python train.py --num_hidden_layers=16 --hidden_size=160 --num_attention_heads=4 --num_key_value_heads=4 --head_dim=64 --intermediate_size=384 --vocab_size=3573 --hidden_act="swiglu" --norm="rmsnorm" --norm_place="pre" --norm_eps=1e-05 --positions="rope" --rope_theta=10000.0 --rope_fraction=0.25 --qk_norm=false --attn_scale=0.125 --bias="none" --tie_word_embeddings=false --parallel_block=false --init="uniform" --init_std_qkv=0.0253 --init_std_o=0.0253 --init_std_up=0.0253 --init_std_down=0.0253 --optimizer="muon_variant" --learning_rate=0.00306 --beta1=0.9 --weight_decay=0.081 --lr_head=0.00444 --warmup_steps=200 --schedule="wsd" --decay_fraction=0.31 --decay_shape="linear" --final_lr_fraction=0.05 --batch_tokens=16384 --max_seq_len=256 --doc_mask=false --train_tokens=103400000 --max_steps=6312 --dataset="wikipedia_en"
Each number is 128 + 32 x the weight over its row's rms, rounded and kept within 0 to 255. Layers, rows and columns count from 0. The size above them is the row's rms in percent of the matrix's.

# layer 8 MLP up, 384x160, rms 0.0917, rows 335-349, columns 0-159
size [104 101 102  96 105  93  93  94 109  99 104  99 105 103  99]
[[120 113 117 109 137 115 115 141 122 127 129 174 125 171 188 136 167  73 146 160 113 115 172 161 186 155 137 135 106  67 119  69 106  39 164 104 150 111 162 106  82  97 151 143  95 175 114  98 121 159  95 120 129  67  92 144 184 130 156 114  97 165 101 176 157  69 132 129 122  96 176  62 131 160 166  96 142 100 140 128 128 151 146 150 149 213 144 141 119  81 134  86 106 161 120 110 111 128 116 131 143  93 143 110 118 130  75 205 136 128 104  87 137 125 166 124 113 112 108 114 116 138  74 172 128 118 138 145 134  94 104  88 146  75 208  46 106 137 160 139 142 127 119 100 114 112 117 210 134  93  82 144 124  99 197 134 122 167 166 134]
 [129 134  91 102 117 114 120 183  88 138 106 123  89 100  95  76  76 175 103 111 131 124 147  89  87 171 135 143  92  95 104 141 134 175 157  75 154 116 146 127 121  99  83 121 185  94 122 103 147 123 118  98  15 146 152  56  83 117 181 130 173 151 183 170 125 145 168 153 154 165 126 108  80 152 147 118 137 108 146 156  86 116 110 152  88 199 100 147 142 149 131 147 181 189 143 146 145 159 147 189 101 132 101 110 163 140 170 133 187 165 122  79 111 160  72 103  98 118 155 105 107 102 144 158 110 142 119 168 107 140 145 128 124 142 174 130 136 144 102 140 174  96 130 141 101 154 118 123  47 122 118 148 169 172 164  57 147 133  79 153]
 [129 147 128 123  97 111 126  67 125 141 161 128 139 140 118 112 186 202 162 144 159 165 136  90 198 128 147 147 106 114 114 128 129  89 145 160 110 188 193 164 136 172 130 142 135 156 137 117 145 178 225 123 110 145 123 116 152  94 103 137 134 172 134 147 109 105 118 127 109  89  95 115  96 129 147 162  80 143 169 129 122  97  81  96 151 161  91 168 111  87  54  89 127  95 164 165 143  71 117  66 208 124 168 148 125 107 139 144  86 107 147  77 115 147 118 188 193 121 105 119 117  94 153 161 124 113 116 146 117 136 145 143 147  97  91  98 116  47 141 144 126 136  99 103  90 172 108 182 142  75 106 148 135  86 193 122 138 108 134  55]
 [ 93  91 148 113 114 121  74 145 109 140 105 133 149 111 113 132 153 174 135 137  46 129 144  90  94 179 137 171 107 140  87 112 148 106 190 162  59 129 137 132 210 166  86 183 133  92 163 139 116 109 141 162 106 117 115 136  49 135 114 139 130 118 108 151 137 154 185  90 120  89 125 110  60 178 151 122 125  77  95 160 133 137 147 192  71 166 105 122 150 108  39 114 132 112  92 112 144 151 165 176 154 118 156 123 109 149 176 119 126 149 121 159  86  99 143 138 163  50 140 188 103 122 148 144 164  98 141  96 103 155 116 100  92  90 143  89 126 155  95  81 116 144 125 131 146  82 143 111  87 103  77 118  99 114 194 105 127 139 155  66]
 [142 102 117  92  96 185 162 135 186 137  97  90 154 106 125 141 148  84 120 107 166 147 162 185 174  99 101 102 119 115 135 136 161 136 146 127 116  89 122 165 132 100 165 138  85 146 141 166 131 162 134 129 124 128  97 104 162  80 154 108 117  84 102 132  75 103 135 142 164 143 156 120 119 122  81 150 105  98 126  83 179  92  77 151 175 151 184 128  88 116 181  94 143 137 151 126 134 167 192  92 112 136 138 106 184 173 134 130 132  77  72 152 107 110 173 132 155 146 169 154 104 104 164 120 139 109  81  93 141 159 136  92 149 168 229 172 132 115  82 127 146 141 101 118 146  45 125  93 127 164 101  95  79 109  84 124 152 199 174  48]
 [122  58  97  97 145 110 152 203 106 163  76 136 145  86 165 111 139 100 158 146 136 126  74 105  82 167 170  70 126 192 147 144  89  72  80  95 107 201  88 162 111  97 101 117 121 133 150 149 120  92 135 162 146 122 112 133 170 153 171  62 132  89 150  92 182 131 135 126 141 108 109 140 129  82 208  88 181 132  91 111  91 117 143 102  86 153 132 109  96 155 143 134 179 126 102 129 143 162 156 159 170  95  87 117  97 142 101 118  93 148 160 145  95 126 105 168 130 165 140  63  60 171 153 151 151 103 133  75 125 138 139 114 127 160 134 125 137 151 130 136 189  65 118 164 148 138 157 124 126 136  52 131 125 138 160  51 129 139 136 114]
 [164 139 158 129 103  70  82  99 179 102  90 125  70 133 155 201  53 157 208 213  98  87 106 170 141 136  73 127  90 174 116 112 151 146 111 142 139  69 138  73  93 175 165 137 152  98 159 104 145  66 178 158 110 135 145 122 104 109  96 112 135 143 129 136 108 190 124  92 145 135 132 162  90 140 122 147 136 165 109 152 127 148  88 133  95 121  90 112 158 132 149 148 153 188 182 139  95  95  89 135 150 107 148  79 116 146 182 138 133 150 142  97 116 131 109 108 147 130 101 107 110 114 120  90 132 112 156 174 120 154 105 157 114 153 154  74 170  58  89 162 112 157 119 169  86 120 176 144 189  80 113 132 136  71 117  88 102 139 138 108]
 [171 119 132 101 144 149 182 188 175 113 112 144  92 132 147 164 104 123  60 157 122 170 104 107 127 167 158  87 168 165  93 123 161  88 126 118  85 149 208 112  69 193 115 173 133 114 107 119 129 132 139 146 108 112 127 156 101 150 169 141 148 132 207 133 165 121 147 173 144 174  83 132 184 136 128 158 102 148 109 120 135 110 162 160 135 173 130 122 144  75 133  28 113 120 148 149 130  97  97 193  80  80 198  91 121 103 103 179 108 139 143 107 213 106 126 122 106 122 170 122 158 106 126 164 114 116 151 104 146 102  97 125 103 159 154  90 127  89 101 145 175 155 110 119 155 202  83  97  79 104 108 144  93 147 126 166 110 136 133 127]
 [118 106  99 140  87 150  96 162 117 111 115 145  99 122  79 170 172 186 115  46  76 109 169 135 172 154 144 143 120 150 122 141 145 157 116  83  99 151 130 122 142 125  94 211 164 181 130  90 125 160 178 128 131 105  99 110 150 136 161 114  96 138 103  99 168 153 146 156 141 154 172 117 101 125 110 134 125 163 108  92 130  52  90  87 162 127  83 171 164 171 188 157 126 145 128  86 162 139 111 108 108 128  56  66 127 107 111 142 116 131  94  70  87 153 136  56 108 150 157  95 198 117 102 100 165  82 112 132 129 139 121 114 204 112  71 128 126 144 105 159 144  88 212 160  99  96 152 119  94 155 134 118 164 117  74 120  99 119 141 140]
 [114 108 165  92  94 147 129 111 110 106 183 119 141  71 158  89  82 135 144  72 172 135  96 135 133 161  90 144 147 106 102 162 104 128 143 179 151  95 171  77 201  79 106 153  99  74 124 130 171 133  93 157 123  93 110 151  27  80 124  85 124 103 123 160 138 152  93 146 132 137 108 131 170 109 127  83  83  72  93 102 136 133 198 119 139  75  85 152 158 129 179 112 133 195 124 143 162 156 135 144 115 103 112 193  98 102 103 108 116  58 136 153 174 124 170 142 118  91  70 125 151  85  99 187 137 130  66 128 102 131  97 142 104 129 148 116 182 115 127 171 129  79  94 130 133 145 138 138 133  76 113  94 154 151 134 168 144 159 104 164]
 [104 148 113 111 159 164  89  72 164 120 153 138  96 121 121 176  72  76 122 112 140 120 123  98  77 114 104 110  70 157  84 153 186 146 133 186 168 114 123 134 141 169 138 138 110 125 117 168  97 103 169 137 142 111 170  82  17 123 167 107  89 124 102 127 172 120 122 181 141 152 111 119  98  89 106 103  59 136 165 111 142 102 184 123 105 201 158 147 132 111 123 128 132  62 138 187 120 158 100 134 126 136 121  99 169  94 122 149 110 190 171  72 113 107 100 128 175  95 160 146 143 175 102 150 103 110 143 107 118 163 126 161 107 124  91 105 103 141 130 119 172 143 163 196 159 146 154  83  90 162 166  73 134 138 145  45 123 134 133  91]
 [186 109 158 140  82 127 145 114 137 151 129 123 162 125 155 141  72 116 132 152  97 155  70  78 121 103 138  94 131  94 159 132 145 136 131 206 112 105  93  77  63 155 133  83 165  78 162 113 121 129 180  61 121 158 118 134 124 115 142 141 103 120  94 129 130  44 100  90 132 132  85 165 102 147 122 139 162 177 132 163 119 145 126 112 177 208 160 167 158  92 127 158 130 154 101  82 109  98 164  81 149 103 163  95 104 143 151 186 129  60 123 125 153  76 126  96 163 164 130 134 122 127 152 110 198  69 135 121 139 108 184 120 123 177 122 146 137 113  97 179 169 112 103 106 141  53 116 108 140 111  92 155 135  42 155 115 171 101 120 131]
 [146 119 159 166 137 106 203 140 133 113 122 169  81 117 152  94 124 106 127 136 136  65 104 116 150 195 105 130 114 163 147 120  99  81  99  99  94 183 174 105  59 121 115 133 154 121 126 144 114 110  90 175 127 134 184 118 151 127 140 124 109  68 163 191  54  84 134 122 123 121 169 167 165 134  86 129 136 150 166 145 150 147 166 146 174 139 142 137 192 150 126  53 137  97 101 134 135 163 109 152 150 129 137 159 140 172 104 110 167 194 154 180 113 109  48  80 149 111 132 148 128 150 150 144 118 173 190 135 119 160  99 157 123 151 115  41 121 126  99  87  93 122 109 154  90 152 115 139 148  67 168 108 120 195 126 154 104 130  84  86]
 [138 105 104 173 153 128  97 163 140 172 161 105 133 119 133 126 136 136 155 162 115 123 130 105 158 104 130 134 169 137 168 188  84 128 115 149 143  76 115 155  88 139 145 139 113 110 140  96 131  94 107 120 129 132 119 101 126 176 200 160 126  92 124 140 141  93 104 153 154 161 123 100 156 173  27 152  98 170 138 107 129 145 113  98 146 148 127  81 155  93 147 148  94  94 130  85 169 173 199 171 180 133 196 114 101 107 125  70 106 140 103  67  76  76 128 144 130 139 106 116  67 198 167  73 153 200 100 162 147 113 161 118 105 149 153  85 107 170 154  99  96 184 155 140 132 104 104 182 112 132 225 123 134 139 116 123  99 118  76 139]
 [162 108 123 125 137  89 105  65  99 140 163 132 149 181 168 110  86 146  94  86  91 141  64  91 152 103 143 154 140  91  42 188 148 168 114 135 115 133 110 160 173  86 144 144 124 115 125 168 168 139 138 136 149 168 119 146 143 121 171 106 138 134 138 111 141 101 159 115 111 167  70 160 138 142 121 155 140 127 134 152 129 163  75 111  86 136 149 144 134 147 114 118  98 213 164 130 126  94 179 161 116 157 186  89 195 110 134 109 147  82 103  77 169 159 132 161 221  86 122 144 132 152  93  86 121 140  83 180 115  58 104 160 119  79 162 132  79 164 196 159 151 113 126  89 163 128 149 132 140 130  76 132 149  67 147 152 112  99 115 115]]
# layer 8 MLP down (transposed), 384x160, rms 0.0865, rows 335-348, columns 0-159
size [ 97 103 106  97 104  96  91  94 111  98 105 100 106 100]
[[121 136 104 201 156 114 138 133 200 110 189 197 147 140 143  78 109 163 131 106  63 132 160 163 164  98 142 143 127  94 129 106 118 181 111 117 124 128 161 106 133  77 125 204 132 150 112 157 113 107 117 100 130 197 136 108 155 139 126 118 124 132  25 162 135  63 104 107 178 128 136 130  68 132  95 119 171 117 138 140 128 135 102 119  99 139 137 127  68 145 129  98 187 126 146 153 103 122 153  77 130 116  94 149  92  94 109 152 182 171 103 163 107  94 134 154 136 157 125 150 111 171 120 170 101 103 135 100  91 188 157 106 117 168 100 191 125 110 175 181 125 112  33 126  98 126 131  84 128  79  89 123 145  86 137 125  86 119 146 174]
 [ 94  84 101 165 145 104 129 151 137  84 100  66 161 105 134 125 108 120 143 118 121 172 111  68 189 117  99 101 142 122 138 112 137 143 128 112 173 138 125 136 171 154  74  76 160 124 164 122 126  80  88 105 123 111 107 133 108  85 115 105  81  97 125 172  84  86 113 116 129 164 103 127 127 166 162 101 148  79 143 128 112 162 159 132 148 186 165  54 138 111 153 186 163 217  97 139 152  49 111 105 118 142 127  91 181 171 163 141 195  69 103 112 126 168  79  87 159 100 123 136 104 122 108 153  75 116 107 125 111 131 208 106 165 124 150 128 135 126  95  74 132 117  98  89  82 177 100 140  97 152 166 156 153 134 143  94 161  81 166  94]
 [ 85 105 165 174 153  90 137 146 111 141  55 177 173 177 110 144 116  91 129 159 122 143  83 118 120 142 112  98  82  81 135 125  80  96 110 121 134 147 110 120 147  88 123 131 130 154 184  91 146 145 181 137  46 154 101  98 113 161 129  95 100  73  94  90 123 155  87 124 116 133 202 185 133 110 166 127 126 100 147 115 144 114 188 158 144 183 135  98 125 169 134 110 144  82 130 126 127  57 162 119  96  93 117 182 126 115 161 112 136 159 131 118 139 117 107 131 153 166 117  34 160 163 125 180  53 139 123 135  74 172 124  75 121 142 152 148  64 110 114 155  98 136 133 108 100 113 103  91  93 121 117 211 105 128  85 106 129 120  64 132]
 [ 96 114 158  68 137 170  46 104 155 118 154  61  93 120  80 125 127 118 146 154 135  88 218  94 190 157 139 151 123 137 112 123 130 130 126 135 146 101 125 155 132 144 140 142 100 142 184 119 180 118  89 170  92 128  95 162  60  95 130 142 113  53 140 110 136 123 127 165  91  64 131 160 121 119 119 126 155  97 143 136 150 115 157 149 118 126 123 171 187  82 102  50 122 134 143  85 102 162 174 128 105 112 167 141 183 146  86 153 107 169  88 135  73 144 140 220 117 119 115 103  95 143 192 123 126 109  77 126 143  91 180  95 113  98 122 145 129 121  89 110 143  86 122 129 120  86 129 125  89 181  97 117 149 122 125  76  92 134 193 107]
 [160 132 109 149 168 134 121 147 146  86 126 144 127  98 125  96  78 116 137 124 118 135  90 126  62 115  81  47 127  94 134 163 160 131 184 142 127  92 120 130 132 103 169 129  32 143 128 151 139  75 134 174 112 153  99 160  87 123 145 108  96 113 159 112 182 130 161 117 136  98 106 119 131 127  89 115 151 134 133 132  63  98 125 174 167 122 150 113 136 169 180 118 139  88  98 180 113  95 145 129 119 200  72 172  83 149 190 133 100 146  77  94 112 137 175 133 206  73  97 127 139 141 143 175 120 194 104 148  95 138  72 127 164 111 188 125 145 120 148  88 124 124 127  91  71 163  92 123 105 120 146 139  57  81 158 148 117 129 189  98]
 [201  71 135 173 136  66 138 130 173 146 157 182 157  97 110 123 174  61 154 137  91 155  99  87 110  46  92  89 133  92 112 109  83  99 135  85 121 147 111 106 143 156  90  74 100 137 188 137  83 126 163 119 126  67 117 118 123 139 129 139 101 167 136  89 142 119 173 121  54 146 122 116 166 127 197 110 123 148 128 108 133 129 133  87 175 139  99 152 119  78  63 102 164 139  91 125 126 177 143 153 126 153  98  87 156 101 106 124 176 164 151 150 144  96  96 192 141 152 123  75 119 201 121 137 120  96  95 141 125 116 184 132 146 110  81 163 172 120 185 125 119 109  78 157 152 129 120 134  94 132  94 107 152 148 169  92  73 130 105 127]
 [ 96  89  98 142 145  93 124  85 126 128 156 147 108  67 185 164  82 144 113  86 156 186 101 103 150 122 126 102 121 157  69  50 115  98 107 145 104 135  99 121 106  88  97 107  98 118  77 139 118  52 140 173 128 155 152 174 192  92 119  90  82 149 132 161  44 133 116 167 162 128 148  85 130 136 163 106  71  86 159  79 101  49 126 188 147 147 120 105 147 144 126 145 130 108 111 167 142 112 126 122 114 123  72 126 111 134 174 176 170 107 176 121 170 142 140 141 143  53 100 136  94 121 104 175  90 134 126 154 102 146 136 124 138 145 117 116 150 196 124 122  57 124 103 177  80 109 128 136 143 170 181 107 155 153  86 127 139 136 146 152]
 [ 49  89 111  81 160 164 100 106  97 141  94  84  83 143 145 172  98 127  97 144 129  67 139  86  85 198 137  80 124 148 114  72 122  93 175  85 128 172  84  93 155 136 123 170 142 111 155  89 201 103  70 128 115 120 201 139  97 141 130 133 122 187 165 150  77 121 112 193 106  84  67  87 145 109  85  70  72 124 131 122 140 161 168 103 121  72 136 140  86 142  97 114 135 169 122 162 117 141 151 138 120 129 115  91 140 133 139 146 115 147 120 116 119  83 151 173  83 117 116 187  94 111 138 112 103 132 134 107 115 115 141  87 213 125 138 100 134  78 118 132 163 104 133 122  87 200 124 111 150 152  77 146 149 125  88 134 125 102 117 147]
 [162 104 137 114  91 113 142 148 163 127 133 120 125 173  95 115  81 139  93 138 121 124 130 100 175 128 124 119  34 104 130 107 162 135 113 142 148  57 101  93 109 170 186 143 113 184  94 142 151 125 132 138  87 112 136 150 113 180  78 102  88 173 100 128 133 104 134  75 142 125 135 121 123 147 162 125 111 123 112 106 184 130 133  78 141 160  69  76 105 119  99  96 137 108 133 158  94 167 103 154 142 130  56 132 119  99 163 116 102 165 143 111  84 166  76  92 177  94 174 130 117  97 186 132 184  86  86 166 106  94  93 119 143 109 121 109 131 173 140  89 126 147 142 174  86 112 156 160 133  81 223  86 173  83 220  97 102 136 133 156]
 [148 148 131 110 159 144 134 175 176 118 114 157 196 119 162 138 141  81 110  94 150 110 114 101 135 123  32  96 132 162 180  81 162 167  94 137  73 161 136 144 108 128 173 123 150  93  76 167 149 117 141 188 105 148 117  91  49 106 143 121 131 160 123  97 125  88 111 205 150 162 136 138 162 148 120  75 149 143  76 127 149 141 121 170 129 164 107 149 137 152 112  89 122 119 156 151  92 147 135 116 148 136 121 125 165  98  52 115 111 135 180  92 114 148  90  99 151 170  93 181 153 126 109 103 127 100  71 173 127 115 100  80  79 147 155 145 200 127  91 103 219 114  88 170 158  84 166 102 173 143 117 133 107 115 167 104 111 147 114 150]
 [ 89 168 142 173 130 163 156 143 124 163  40  77 108 128 119 170  47 110 147  89 147 127 139 113 119  94 163 144 193 130 119 104 157 155 103 127  91 136 141 143 103 138 143 142 154 121  19 141  73  78 132  90 109 162 108  78 145 107 121 128 127 131  97 107 152 125 186 169 113 132 101 118 139 158 113 147 114 138 101 159 122 133 144  97 106  98  94 145 183 138  84 119 176 147 144  91 150 140 101 131  68 113 187 132 139  92  88 152 138 151 153 117  95 131 128 147 125  55 162 144 159 121  94  83 132 153 102 110  61 117 141 171 100 134 121  72 160 116 168 108 122  72 171 166 194  86 126 185 158 139 148 134 126 182 202 107 159 156 157 131]
 [114 117 176 146 127 149 158 131 109 109 214 122 152  50 140  95 143 114 161 145 137 144 117 134 130 180 161  52 104 100 136  66 171 149  97 105  85  97 128  86 104 134 152 136 144 140 109 150 173  96 119 155 168  89  73 102 111 108 110 128  72 134 119 128 193 170 155 123 112 170 141 160 133 113  99  58  98 105 146 112 102 148 134 151 127 127 141 115 133  77 105 128 150 106 133 112  53 121 142 109 137 179  78 112 110 110 123  77 102  99 100  87 192 169 166  71  53 168  95 152 119 119 160 144 126  98 115 156  38 136 119  99 109 122 149  90  83 123  93 163 119 157 126 142  94 127 144  78 110 184 107 156  86 155  92 116  61 146 133 149]
 [189 126  85  96 122 150 110 136 140 125 179 106  79 101 172 111 147 167 161 153 167  81 117  99 149 136 128 128  54 116 139 152 155 108 173 147 121 114 110 120 168 149 114 126 121 109 135 108 128  84  84 148 189  63 134 143  89 126 120 201  75 129 103  90 127 107  92  65  83 112 141 152 114  93 116 152 154 222 162 134  68 113 148 153 134 152  92 101 122 166 108  64 125  42 125 122 144 140  80 103 159  90  95 157 111 137 118 155 143 145 134 127  99  94  62 140 110  78  68 148 132 172 154 147 138 129 176  90 102 133 142 145 144 128  20 123  91 144 166  79 111 131 117 159 136 124 158 109 132  99 126 109 142 155 115 188 125 109 158 146]
 [112 124  86 133  94 146 174 167 150 100  96 109 101 166 123 132 182 150 133 120 118 102  61 140 210  83 108 138 168 177  85 189 153 159 125 201 119 145 147  84  87  99 170 168 185 138 146 151 124 126 107 111 151 165 167 111 142  89 107 110  95  96 167  80  92 119 160 161 129 107 193 159 135 142 183 144  44 143 156 115 134 145 125  94 151 118  71 137 151 158 106 122 136  96 131  50 127 167 146 134 133 114 174 110 156  86  80 152 140 133 102 121  83 116 155 152 118 178  93 143 162 219 144 124 143 193 102 132 107  84 126 141 146 128 120 108 146 115  86  84 141 171 158 102  85 139 125 140  96 143 125 157 123 122 119 171  91 141  67 120]]
# layer 8 MLP gate, 384x160, rms 0.0945, rows 336-349, columns 0-159
size [100  99 104 106  99  95  95 105  97 107 108 100 103 100]
[[ 91 113 185 130 130 129 124 162 190 188 115  31 147 149 149 110  98 145 136 114 136 128  93 126 153 153 128 158 119 123 146 105 153  74 148 176 130 133 112 130  75 168 160  87 110 115 108 127 141 103 174  91 147 110 112 139  86  25  92  98  43  69 149 167 140  95  86 109 136 115 170  93 115 137  69  87  94  97 130 108 144 135 169 144 186 197 117 142 129 146 130 128 115 148  89 138  85  81  97 161 128  74  96 161  94 194 116 137 118 129 138 141 111 110 148  61 100 151  85 108 100 116 101 135 141 176  88 119 109 102 171 117  88 143 146 135 139  57 104  91 128 170 135 193  98 119 139 155 136 111 155 111 105 113 137 133 169 131 167 154]
 [125 133  93  88 115  99  66 133 116 163 130 130 136 138 157 145 122 123  93 107 126  66 124  79 138 110 140 115 101 115  99 201  85 167  96  86 173 116 118 114 141  62  96  89 133 137 111 100 159  91 136 125  99 141 164 167 100 183  70 117 122 118 126  93 125 120 108  66 157 108 129 126 113 127  99  83  92  71 101 144  98 134 146 136 128 105 131 119 163 193 144 123 134 141 123 155 174 141 118 164 103 130 120  64 109  79 121  86 146  90 133 154 179 144 105 117 121 114 155 161 127 112  93  96  62 124 114  67 157 129  67 184 127 147 132 157 159  83  73 180 163 113 132 122  50 115  81 115 115 182 188 131 154 176  93  61 187 171 184 123]
 [ 47 118 141 107  94 133 135 127 125  90  54 157 116 118 132 136  95 141 125 126 147 106 127 134 108 127  93 122 205 148 138 136 160 164 163 158 174 157 150 126 152 144 149 155 142 117  69 136 148 129  82 121 135  83 211 150  76 190 121 150 125 147 106 105  62 189 115 101 133 149 119 110 116 183  97 150 192 146 147  89 169 135 110 145 117 152 137  55 134 160 178 164  78 121  95  95 110 133 119 105 204 162 166 138 151 114 140 101 116 148 105 125 115 119 163 137  84 123 117 176 168 138 108  70 170 159 168 150  90 166 152 161 145 139 129 115 135 105  95  72 105 159 103 117 128  62  98 162 122 146 150 218 125 132 117  87 145 173 191 132]
 [117 133 130 141 123 138 107 141 135  77  96  81 112  99 146 130  74 136 141 136 138 132 152 144 122  88 126 134 135 137 180 140  96 104 128 165 166 179 119 105 119  77  42 157  87 145  90  83 136 171 108 128  95 167  99 121 143 142 111 156 202 112 104 193 124  84 129 201 115 106  59 168 122  97  70 169 109 158 115  72  76  95 181 156 145 128  97 119 123 182 141  73 135 138 116 107  79 150 127 137 104  96  25 100 144 125 155 156 126 165 157 107 141 193 104 108 101 107  62 174 132 138 174 192 112 143  74 148 147 136 125 130 140  95 119  91 100 135 133  91 119 129 133 124 117 134 168 153  81 138 132 150 139 138 124 215 140 172 116 122]
 [144 136 137 104 148 150 137 106  81 153 162  69 152 155 116 125  79 110 103 162 172 115 112 122 129 200  94 107  98 147 141  99  30  98 181 141 192 112  94 135  83 116 147  94 147 176 152 136 142 168 132 154 130 155 119 130 107 111 106 165 121 134 140  93 136 106  99 108 114 157 176 138 162 177 115 163 209 111 117 143 162 177 104 113 105  96 163 119 110 143 134  86 155 128 158 176 170 185 192 166 121  85  39 159 160 122 136  72  82 110 162 164 132 139  95 119  93 119 151 131 138 117 144 102  68 147  87 107 119 122 113  90  97 146  96 120  56 113  85 132 130 154 167 107  71 119 140 116 100  79 111 108  98 118 198 162 168 155 124 117]
 [124 133 118 135 114  91 179 145  55 116 197 154 164 130  97 113 136 149 157 120  98 104 132 106 165 161 185 148 111 126 124 143 128 123 154  98 137 180 124 136  65 160  71 161 159 101 104 118 130 114 142 208 131 159  48 149  65 148 191  82 148 111 160 158  80 111 138 151 149 138 127 157 123 114 110  69 117 148 170 128 142 113 157 123 119 120 177 186 108  95 154 115 137  76 122 219 132 117 128 176 148  88 105  98 121 146  33 158 118 138 165 165 113 110 132 101 120 153 188 138 151 135 155  87 138 126 128 107 140 162 177 179 137 129  91 164  83 182 122  92  92  95  57 138 113  93 136 163 141 159 128 169 113 116 114 121 106 118 126  76]
 [119 162 113 114 133 144 118 114  87 109  83 118 141 130 155 142 122 120 198 121 121 207 153  95 170 181 132 121 127 130 103 170 159 126 189 124 108 128 123  96  98 169 123 199 149 112 145 109  86  78 106 150  94 155  89  93  68  74 148 105  78 136 150  93 120 108 106 188 148 179 118  70 148  82 133  87 173 133  79 125 131  77  98 165 146 135  69 151 150  90 108 159 130 112 149 123 107  81  80 150 146 102 135  83 142 107 136 176 167 124 139  69  99 127 140 107  85 134 111 111 132 145 139 209 153  99  77 122 176 171 151 176 105 117 134  96 125 140 106 115 131 108 129  55 138 175 159 119  66 108 165 176  89 159 134  98  75  92 120 103]
 [150 144 140 129 186  76 150 137 124  89 108  72 161 149 145 131  98 120  80 161 128 119 153 139  78 172 168 137  73 114 163 137 171 139 202 138 168 104 111 144 171 130 126 113 150 134 107 125 166 176 156 151  72  71 123 132 137  92 114 118 129 199 108 182 139 122 134 141 186 101 131 174 122 200 111 101  81 115 133 134 164 137 107 119  73 195 151  87 174  95 166 129 158 110 132 146 134  51 145 108 124 101 122  75 134 133 124 117 134 106 160 133 100 169 125 169 114  86 118 193 122 134 159 113 153 165 145 170 115  99 128 147 142 120 128 114  82 174 191 101  79  86 116 133  96  53 102  93  71  96  97  91 129  71 104 135 124  86 167 113]
 [ 98 121 139  70 137  54 134 117 189 156 124 146 122 125 110  86  86 158 137 192 101 131 152 135  95  71  43 140  91 145 148 104 156  72 135 166 107 123 103 100 112  70 129 162 123 140 106  76 164 175 120 141 127 139 165 137 105  93 110  38 114 113 146 101  34 142 136 148 122 119 145 153 114 145  96 163  83 143  56  99 118 143  91 132 103  80 129  83 131  94 162 132 193 139 110 113 153 153  60  98 141 190 112 139 169 119 115 143 112 117  94 111 133 101  92 145 137 140 138 140 144 137 148 123 147 124 126 158 115 142 103 146 140 200 196 107 147 113 182 119 116 165 164 117 140  65 117 181  43 132 163 134 113 126 132 116 164 150 126 115]
 [161 143 213  78 151 163  81 104 148  70 155  60 148 140 174 123  75 146  75 148  92 159  96 177 145  92 208 197 156 129 149 159 145 138 147 104  80 138  96  67  87 180  81 132 137 142 147 137 146 169 162 141 137 103 115 120 107 118  73 147 172  98  54 173 126 142 131 146 138 105 118 154 166 185 116 123 125 172  74  91  95 111 158 113 110 136  93 102 127 109  92 149 114 128 135  68 137 154 164 149 114 115 149  84 106  90 157  88 159 196 186 107 119  92  98 100 117 140 142 168  85 141 121  72 144 103 152 109 116  76 137 152 151 114 125 157 130 127 101 115 116 162 130 195 158 119  97  88 124 133 141 149  91 171 121 109 135 154 124 144]
 [113 145 110  89 149 141 122 126 148  98 182  10 121 105 156  97  68 124  97  87 129  89 139 113 120 138 162 101 116 160 138 111 138 178 182 122 130 131 154 109 137 132 123 104 158 154 175 113  78 152 186 115  81 141 102 141 173  97 178  99 100 147 114 109 172 105 157 152  94 167  96 146  67  98  73 106 184 132 149 141 120 149 178 101 165 129 131  34 108  92 141 165 135 148 137  71  71 134 132 113 148 110 126  78 203 136 100  74  74 126 166 141 106 168 158 121 154 121 135 128 106 111  95  91  99 138 174 152 159 147  92 163 111 147 103 117 156 176 115 108  95 132 128  86  87 113 144 148  75  81 129  85 141 126  97 118 119  75 165 152]
 [172 108 125  82 146 100 117 132 103 154 111 111 122 161 148  86 131 184 177 152 179 149 133  93 184 163 107 139  92 114 160  77 112 120 139 108 108 193 133 150  85 169 142 116 193  83 128 146 148 114 161 147 156 193 128 148 102 128 136 105  77 113 129  97 126 144 109  86 130 116 168  95 118  71 163 121 141 149 115 152  78 127 123 132 132 151 184 109 162 119 120 100 162  71 110 130 134 106 184  38 124 145 177 141 101 118 111 150 107 138 171 140 100 188  86 147  96 130  50 143 107 160 152  96 154 131 217 116 168  64 112 176  71 123 157 138  80 120  90 145 133  70 148 106 140 132  81 180 128 162 144 129 152 178 161 120  87 107 129  96]
 [151 124  78 140 127 134 116  66  97  74 183 159 100 186 144 166 140 141  98 143 151 131 185 137 113 182 109 107 121 126 127 150  90  95 147 124 164 155 148 170 139 121  90  96 130 218 200  99 109 138 134  95 157 114 124 135 136  93 125 138 132 120  91 128  83 148  98  91 150 112 147 107  75 136  38 112 105 142 109 125 138 115 112 154 170 137 149 106 123  98  91  86 161 169 124 180 147 123 126 171 112 138  88 148 105 153 146 189 148  94  75 144 164  97 118  74 103 158 196 151 122 117  58 117 109  50 144 131 141  95 120  96 138 185  93 185 111 111 140 111  90  91 110  74  98 140 173 137 146 122 102  81  81 168 126  79 158 140 168 159]
 [ 80 113 148 133 147 109 124  82 152  94 125 214  82 145 186 147 154 164 109 163 154 169 114 156 122 177 106 108  98 123 143 202 131 102 180 153  79 125 131 117 132 177 141  79 127 131 110  86  84 164 136 164 157 158 174 148 144 122 166  77  75 111  90  82 101 132 139 168 108 123 115 154  95 150  86 129  97  98  89 138 143 163 101 130 114 114 124 169  62 135 149 178 105 147 129  75 102 159  86 128 129  86 132 118 162 132 160  66 129 163  99  98 158 139 195 116 113  90 165 158 158  87 134 146  91 137 157 194 106 119 116 107 151 160 215 143 115 131 101 122  79 157 103 120 144 120 190 119  67 146  86 106  76 121 154 175 106 147 146 118]]